Part of a small language model's weights: LayerNorm before each block.
Each number is 128 + 24 x the weight over its row's rms, rounded and kept within 0 to 255. Layers, rows and columns count from 0. Numbers have three digits each. The size before them is the row's rms in percent of the matrix's.

# layer 4 attention output (transposed), 256x256, rms 0.0565, rows 81-106, columns 128-255
103:148162101125167125117159173097120166121094141148145113131136108149114122108149145116128106144111158166172159151169119110105100113120134187126196105138151175128077164127140139087122088141178111147116130119125143138130122119142096136126062100135115125133099078110135091119128143124168156123094144134142121094149120167089122147140136160117080095103167195125119111146099146138173123123148
104:151148104103164120113193126128076127138143104141134151094092142139132100091146091131131116112153144131148126168155182165138108104139120110110147149133193081127129129119093122137151147117144137047124141116129102118110151156116091122149135134149146152136148123128133079166181113184135127129148115153126164142152079149130089119094138102105104133152119127100143125110155089140105136124122
097:138109133117124122142112134153109129090162132162109137143107137082129121123094088145126130149070129114131117107088158112164169126113106109122114109132160145111131128115100141140119146164140104143105137152107173155159092161097145129112156135104191139122112146133123128136147120101148145167099181153155075113119139136149111104124124174108115099118083101112134124122105099123129123126139
104:095112119115095149157107130169096116181095101122162129170143135140127138125102177147132125134113129116103174122146167119101110117154118138080168120122135124133087142114135156088098143107131123152123140108115134168132144138134119103152114104120106145137110135174201112150121129148116110133137102145142153132137145154119150140096134123125132060120188183142142122136074170121125113088145
095:121111138126152133121130132145162139122173087158109108095113128093143115174155134137131108118124149166118085113109154128123120134131122153143158089141104139136119128127145137125142134120131170152142094124132154131160102084155142095115138122123090163104129144099137172165148111125124129141129130107109135147156122117106118183146132179126102118130143092147117077157130149107108093116148
102:117123112120099097075117169125113114145131121153130135126153130110131136137115148136158118120162109086129148128141130165108146159152113115079133120117138135118160107095103148145152144163063065122104110123157141137102119113197095108139121124115151094173140131107168135140153132129167111129137123102132112127165161133081118147168174172097096106150092125085155212131120094143150140134144
107:101118102142110145118106097130132108111137107110128163153090132079110114162127129139166133086131144107181162112117136144143142098108112134163144122109091147110164135129117098159102137160134114159121137083138120131141167157168149092097136124110104139116125144120111135132116089108075174119110103104154131177112100152136108117144157144145088189123129156101135125127083136126123179114114
106:157147142142099135162163122125135133116128108138157109151147151150112129122158110114087090187149160147153146144073118130135109109126109137162154140122151156151162133144180092127103144146122122095158128081107097175147059163143135109104140166094120149127125133144133168125117126125128156149128145106144134122117121172091179087122149081149130113128123143119131150074093150129119132075112
093:165109102134175141132069145150088128122138127080150147141093142134136119108127150133118130151166139100140157116115127137119145114102148140141127104114131135107106130141143154140091156115093109154163092141098170181128099129098150126146122106139164132118155104132177131103074160129136108176151091118134114108145124145104129111091130138153082141106141123136133103061096114104150134104153
104:154155130132161105103152099131087121146120214155127122130132121184160132145116094108121128145083121133135113120122122129125110158124099110198138144128174103179156136132132129129087132134140086119092104100140131130124088105124162126130134124101145127086145138127075148109122117097115117122075145113122123103124155119118122164148082092176147088125107135102121140137120093104115132158120
084:138159146129106105134146090073151158140101055139111100221156131123177116109108112142148169119157133091163158109114114141115133114108140124116128168155147127118169131152115143102142114165117128113124139117171122104103131112117184134137100134092137125146131131132112149165097150166105147108163105174131164121143125118096155135123110117138084129142119157113138150091147114133176144113132
105:115102128165121143128132154149112150116107097128109182116137139120105133138117079100129162132090076177130086169151106166086114129133118130129118081111136129128145125088134141108167132091123111124136135137177126140127123098090176152148096170107106134129117106109081142101156122155113149138120112063093118136093161134116114109150137124140148124152120121129129107144123173119139134108134
108:133168103190145161115116115120140117134184154121099155144175136109159116126132076157137130141104110125117127126094166114137128183111110156121116163120147148118162180118141159109087113147129120143141112106112112131089080170160123165117137145109115129092113172114148108120123081117125146157136097114136117161083153146124118149149135148103127105128126101148103091105139131087113105106123
098:035134138107158073114132114109159127115119118145161124106133103127143171116116130174119103156162125132115095122152151137162160141134113175107114125131094120138140117105139152107084154149135124128127108113089156128139132125161149150118116106129146134117123148128113122094098155093149141103152113113181135149124104145166106139117137108105103144114103107117120121110116130158133130109127
109:074130133125166067107146123173177108139137092133108118128100136134145078120169087120125157143122109125088151146160134106172103133189110123147118089143141127119075160122133095155108148162164165086111113138105143091143117129142118160105138103084132084131148156123092116117095124142169108129128100129112142136124137114126121116133153128136146115108126092144100089149151133087107154131135
103:142106120108109104119134072198133118108129116098132132126132141107144138153132151155107139056123108126137120138145122136159141105136102119127130105126143083136123119151119121123129156099120114156157146110086135149143120115109119098155153110131144136154038133098159144110080133144103108136107130128139127099146114159146123117106131127181153131141179171119090143125159127147122124145133
099:141150124156134100141135130099119115115080148144129127129109125129125125122121107114181114137144155127145090063149128165096163128135132162164127152092135099166143144100111124096119108130136135119105168121117137118110162171161131118124210111116096117130115102091118133109149121147131148126142128102108185073145136108135167127161128076103149121123143131162162109106099176121143108117112
098:138101129105129097128122147139139157142119113122120132128121111124138124170112138142159140110138105128157149175138125129123101162087135122096128137140133122135119126158139101150122114136102124165143145088116166106120137134141138125114107128163115107132138105153139120091130171131180123141141083114167082119080119145113174170091128102097115122146143126087132155123091172160123077098148
102:139148124086137162099170121166129106102127051127119141158081135163183138139152112136152150141143082150162103094172144135151127126154083111161150108124143089131146133099123099094143111147134122173127141149086098084085117070148111117163107133107147106093130118138141147122142154158128147125116148138118129132103145126070110161110180134132150113131141131154151107143089116174105102148121
098:124137144146136110084108154130149111127112088169094127117113118177144169135117153102151115143125120153126107113119143132155116152139161131138179086141155185154130121122102142119168125135142103129157111136159123117164115150117113135116182117172118122118110133172147165115118130118147126073133154131143164135129112128162158082129123163136127077133141123132135100076130136127108178111109
090:098117139149112128159139133104140131159154153127157129100086105108117154191121099105091136140110115117123154130125148135090121161105086152151152164166087138112129152116097106105115147146109141153119126129145165074158093113150102122097115116152106119174130165112093137147062173095145131140126164127133131115144078164156154186147138144168119135153130134135107109105149140119129146109160
101:137141140152139166116087103117156167151136117131136117116113126138104152108186163117110148136115140123103158151136114089185141143091117092159152116107099147074092112140122193104136121149072111140097166089099143152136126119116129080152143157124161136170107087146129153137168112146160147107101154127150111144126136110088148117106117125119122113125090123117137104117171174147113115128122
101:134133131131142105138125207086106135112147121154110109099171160114166129115101132141129143127129104122100115105150168105120109156096105173156172124144139116135162121122139141156106120104129135130131108089132127105116100125157102159132068144140140088145148132162114116141103113120110165101170074135122129158118125110153160148126094114112115126136140120110141150146102126090128126080172
100:121135120086105138119107154106141143101110113139152182120133131077123146134103146114102112149121116145097121131139110101068168147154115107148192132146122137083138131088137084165128121141128110117116133143145141101108138104119145114134123129135140100117124143135137101094146133105136107105120120162133099139157124137207133148119099105153147136170095123186129132121141155116180172186165
102:130136087124087144134072152108123151172127146122132145161139107128182100123098120126118076136129160089119119140111117123112165126093108116106133139113124151093170140124114145106150137104089128109136174132115099133115129110112167134066169075090152122134114123192150167121131132119111171143090122134154161111169123151145128129157132140140106111135151109152153116098137157116114117153120
097:130113109106141140119073117126077121156160196098170135128149136098080156130157125142123164109125082136165112205155080078127140131119142115102112124113154122137120159099118128109140140092075116153150165118128159132099132126162124134133176113130123173146126108128091119126116129121111147070126155107109132133131124152078078097141143159144144132135091137160115111122149146142091137113117
# layer 4 attention value, 256x256, rms 0.0718, rows 82-106, columns 128-255
099:163142097127116103129125132118150154156125122188144147147146123150103157175117167131164136145101101111092100154089145095107145133106130163145103145091143142135120149107146119140105085124126115099120132145126112125129129136129086137125103179115147085112125138145128124162122165092089093151102127123100078094113092138070142169133113125122124089125174093084142123117136144103123092116134
102:105178085160134108133142142129141156140114115129150114104113160110136129157152150104121131134120103162153138127150154105117115129164153142103158151134144092163130098144098109095122092125143131099124106153142142149083140122110140101113093131146095131128116206131155134163102151158155146118152073144084151148117128124121151119132171148122119121181167140089149160160132092164178146117107
101:139157130112147124103150149118176130156171086140092091117146152133157133133218071126110129115099146176120110124124143121085126134129152142110146096155137156125130142092148079123127121131104104049151101132138100076102183162126124150137162106100149178136106147114146133136148139104154122134126142091126154171116165154104097110118135104108141165146121126162099156113129124132085149109119
104:111130162165107101157124175119115142107128176119128134157151124088148176136103102064148149095103166131137124134120133122153164164118115097123102131116159129160154133102124115097114118124157127138125147112146128131142141109148125134114172181139145149138170131169124128077145179107129135096098149129131131076113142139130166098186158131098116122125103092114110195106120125112121129134106
105:072122106127124127085155109153151185084138113109122127077121124138114091135127144157109125147090125175122095102118138117139146148153118142158125127119152109161094156168174121112122105155147074128114126149125161108153157108138141134119107132131091183165114125129154149102107128139120119089114093117104153106140113102164095130145152187169105134142111170138168117097140099147143177145070
107:139110131123169142088100155153126094153167159137154136114169112153117143110120135142073148143161163150133146154127107100078139129137124095121131173122111121130139170099139143118132130128183118129111106131113141138123139133151122147137127109131097133116121086151208106145164137100114097147149129168114077051114100141179146119115106100115161117137161168169122124138170133169097151131135
100:142132087093120152132127151100147137176156130165122153151141153118094127107105115143120100081132143144171145139125116129118189098128127112115124091135121113133098116112097154152136132117154158111102110093132115106121170077092130169167109092087145120087125115121159113119164109136115146128151152139119134166148133138122123100163109116144168157127161122131139151175115138094111161172136
101:150162157143157117133153157126110107130155143166098100106094168110131109124162141127122111123132124165093062148142138111116136112146135133093156150156098100150112133111140115111164106149102159113107106087127088120130162110160123136135120122134130118172067180145123142126111050105134111072108126109106173155107149143123107117137135134104098154119113092149115100131121116204119144098102
098:083106151177104132128122166105108119108108103125123164136135120092140102147094167101178135074169090119142155126127136126126143143142163120152115097098110114111118131138125126140104103120112150170145134141079098106155152146104114132123089120204143111145113119168093107126132146128119104150145112159122097156105072087157153134097135161112127178150128147127126130117111096152172129150130
096:120100130066129150149112166160108115096145144131117138123144141148123162117177105133132106130093135113098098131114123125158149115177082139114113111057107121164073166118136159188123148155116115116154148131134111087148168142143082121147149069138119108124134122111146112105118088094141101105100117097127131191135146144169106105156129130134126121142116138111116127104115161133131121136129
103:115110127132119129107166087103142139166046117125125116100103130090157119169133128128127100095163106152115132117098136149127113151111124119118145122108140081065150095172128133109126134146133138150139132139133152146132083108093136095106131127147088164126123111135110074149112111156124123153153122188143143144158093127144166124154111130090158128122144157138129121179113131090137119119119
104:118138097166128104155094117095101163153083124116149153124114150152104129109120167120142145144118152127110150143095145103119099076130168132107140109106152095148132086123074115134155156091134089120112118165101163140102137121099137104122137144124119071079126142144119144123124161128138137125133138135124111090136092102136102113138166142151135116160150136113120176144157119127137116131116
102:166120100110097141157136096153142111066120140089161133124123106167149097120138120150122155134107146126135138076123086165103114074150140113143150193120145128160081132122164108131114088103120148108137073122124122126098161164130109168124148110104131127113154123123133127174116131164089147097143187127081141146130153135108125134105168192110122101143144108178147126109123148128146137146141
110:153168073100133140167093105068160123124101152104125118127133119173098127119113162134189131140145174122100145144120124127137135128148194151064124177088103145088120130130102138111116128127084094153159102127131141123065133184111134097116101125134128084084115156129142129126146120146118129132102114138130075126129115124095122137118129133130166084126105106151140140143118135139176108122132
108:153155133119128144142163183130138089109108133121111058111148171073149098130127114082119131110163126162176137089131134141082115124105145129103164145115143173125134176106119124104164129139163140105091124133128107085135141129158119160121117150122087152147133146136155128186183096136080114108123134123111140148095175150125139132108134092123116131140124126141136133123096108096102168117133
103:095125140096131121126078142151110136080147122139122141100113129147143098131123135115109115152130150141140105152089092115162190140120083102101119143162139101143126127101113171174112154129144146166162096087094111130164146147152107146178125107128157124144174100166100131110126157113158112097119168108107174149137156109136116120142107151102137147154150083116097126113101131112113171159121
103:134154141165104147144129125116126153132138166121172110111126148094114166126101123113137158117151152134096119106107126163107092130085132126146120075137134128126112131126163157118111151150120123089113171169134101082112122086166113106103134137104143142146110143103137148111100081144140113096158173128117190175147160140098134099128137146127101108117093081132082110142129125119104121103155
100:121140070155166129126114154109102123210080168116149155141124095100126174135129110093121117098068157099062119125092123116124127157109133149149103108095102090096125102117100145102158103092136114147145122151122150130178164111146137134107129160185125129156139133141099113168162171154111088123148102147120086090146131135125137090105105106135150109122131139128122142116099109115110107126123
104:138077122099114129142141113142157102138093149128151117102136126100166062110149071145113126147153129143121150105085114141142116149106152106105101120151132102152118090153115129149132111098089161151114134131116155141118091121139138090153154119109129139150138150104139123136154124142098155157138073095151095149097157109108161130124123109163126117131119116082089166187126103125100132137108
097:131136129110143113118124128128125095090167139082170128148131119156117138128135141139114130064099189159134148136136122168110151103120149110141169136169180144154089122076133110107103136140142121109111146110145116163132112142123085122147118134172119122113152098129125142067122147109100155101112189138123129103107155122135084112132139168096146124083139101136128155106086118151157155124118
103:146115158132111148152135151141127124133118142122181140115113130094099107083113104163125126106140137129129148114155137099111114166111137133090143143125079142143157125089116153145170141122161151113150114151119098116095076076160102171130078110130116116108108169111125101155114135184091136172138160079125109151158112145144121087140151145118159138102110118130129141123100126094096149117149
103:130112059135129087127117083131139118131130121115161143191106111175160136152108142153106125100089150098148164134082134102131143156143149127101140102130138094150105097100133150148120095116099121112135123127129112145162129159148110089154205126159136122131148149112131145150121139114146154121124139100118142127067146118128133152133186127138131113100127120124143103154134127148123083154157
102:105094161147096114086139109177134135135131137107166103140099141138139116159109108136128116123138163100154107129198110142126164144119043128152101105125128145156147089156141155088114154102129117163116173152142150160142105134152139134121136108149109147145135144106103173102109120101108128123139131123120160123102199139124121143145144113141086154143120117159117092123115137121089121122123
103:163131151121149135179131143162112106132155104126145108110135188118150117123129109145083138149115153164110116092122130077118108069136119143116169116176157094174137122158103123128100134140134162117126113106106162159138133165157125122106156129103156127098120140107125172135118114114128105120173125126134140133118135152134096151129132130120165134147148117069124126140103123116123159121183
102:143120154139140105140156120123130110102092085091115121106115150113158114166146143158126135139119099105119085088117152143124082165107165118132168135128112134140139139134097162082107126129165134092116099146132128129160125117125143138146075150099100115129085125176149103174142151111063122136088103117184133145118156124157146160096138083129145134122124134117165159169137133125142154116165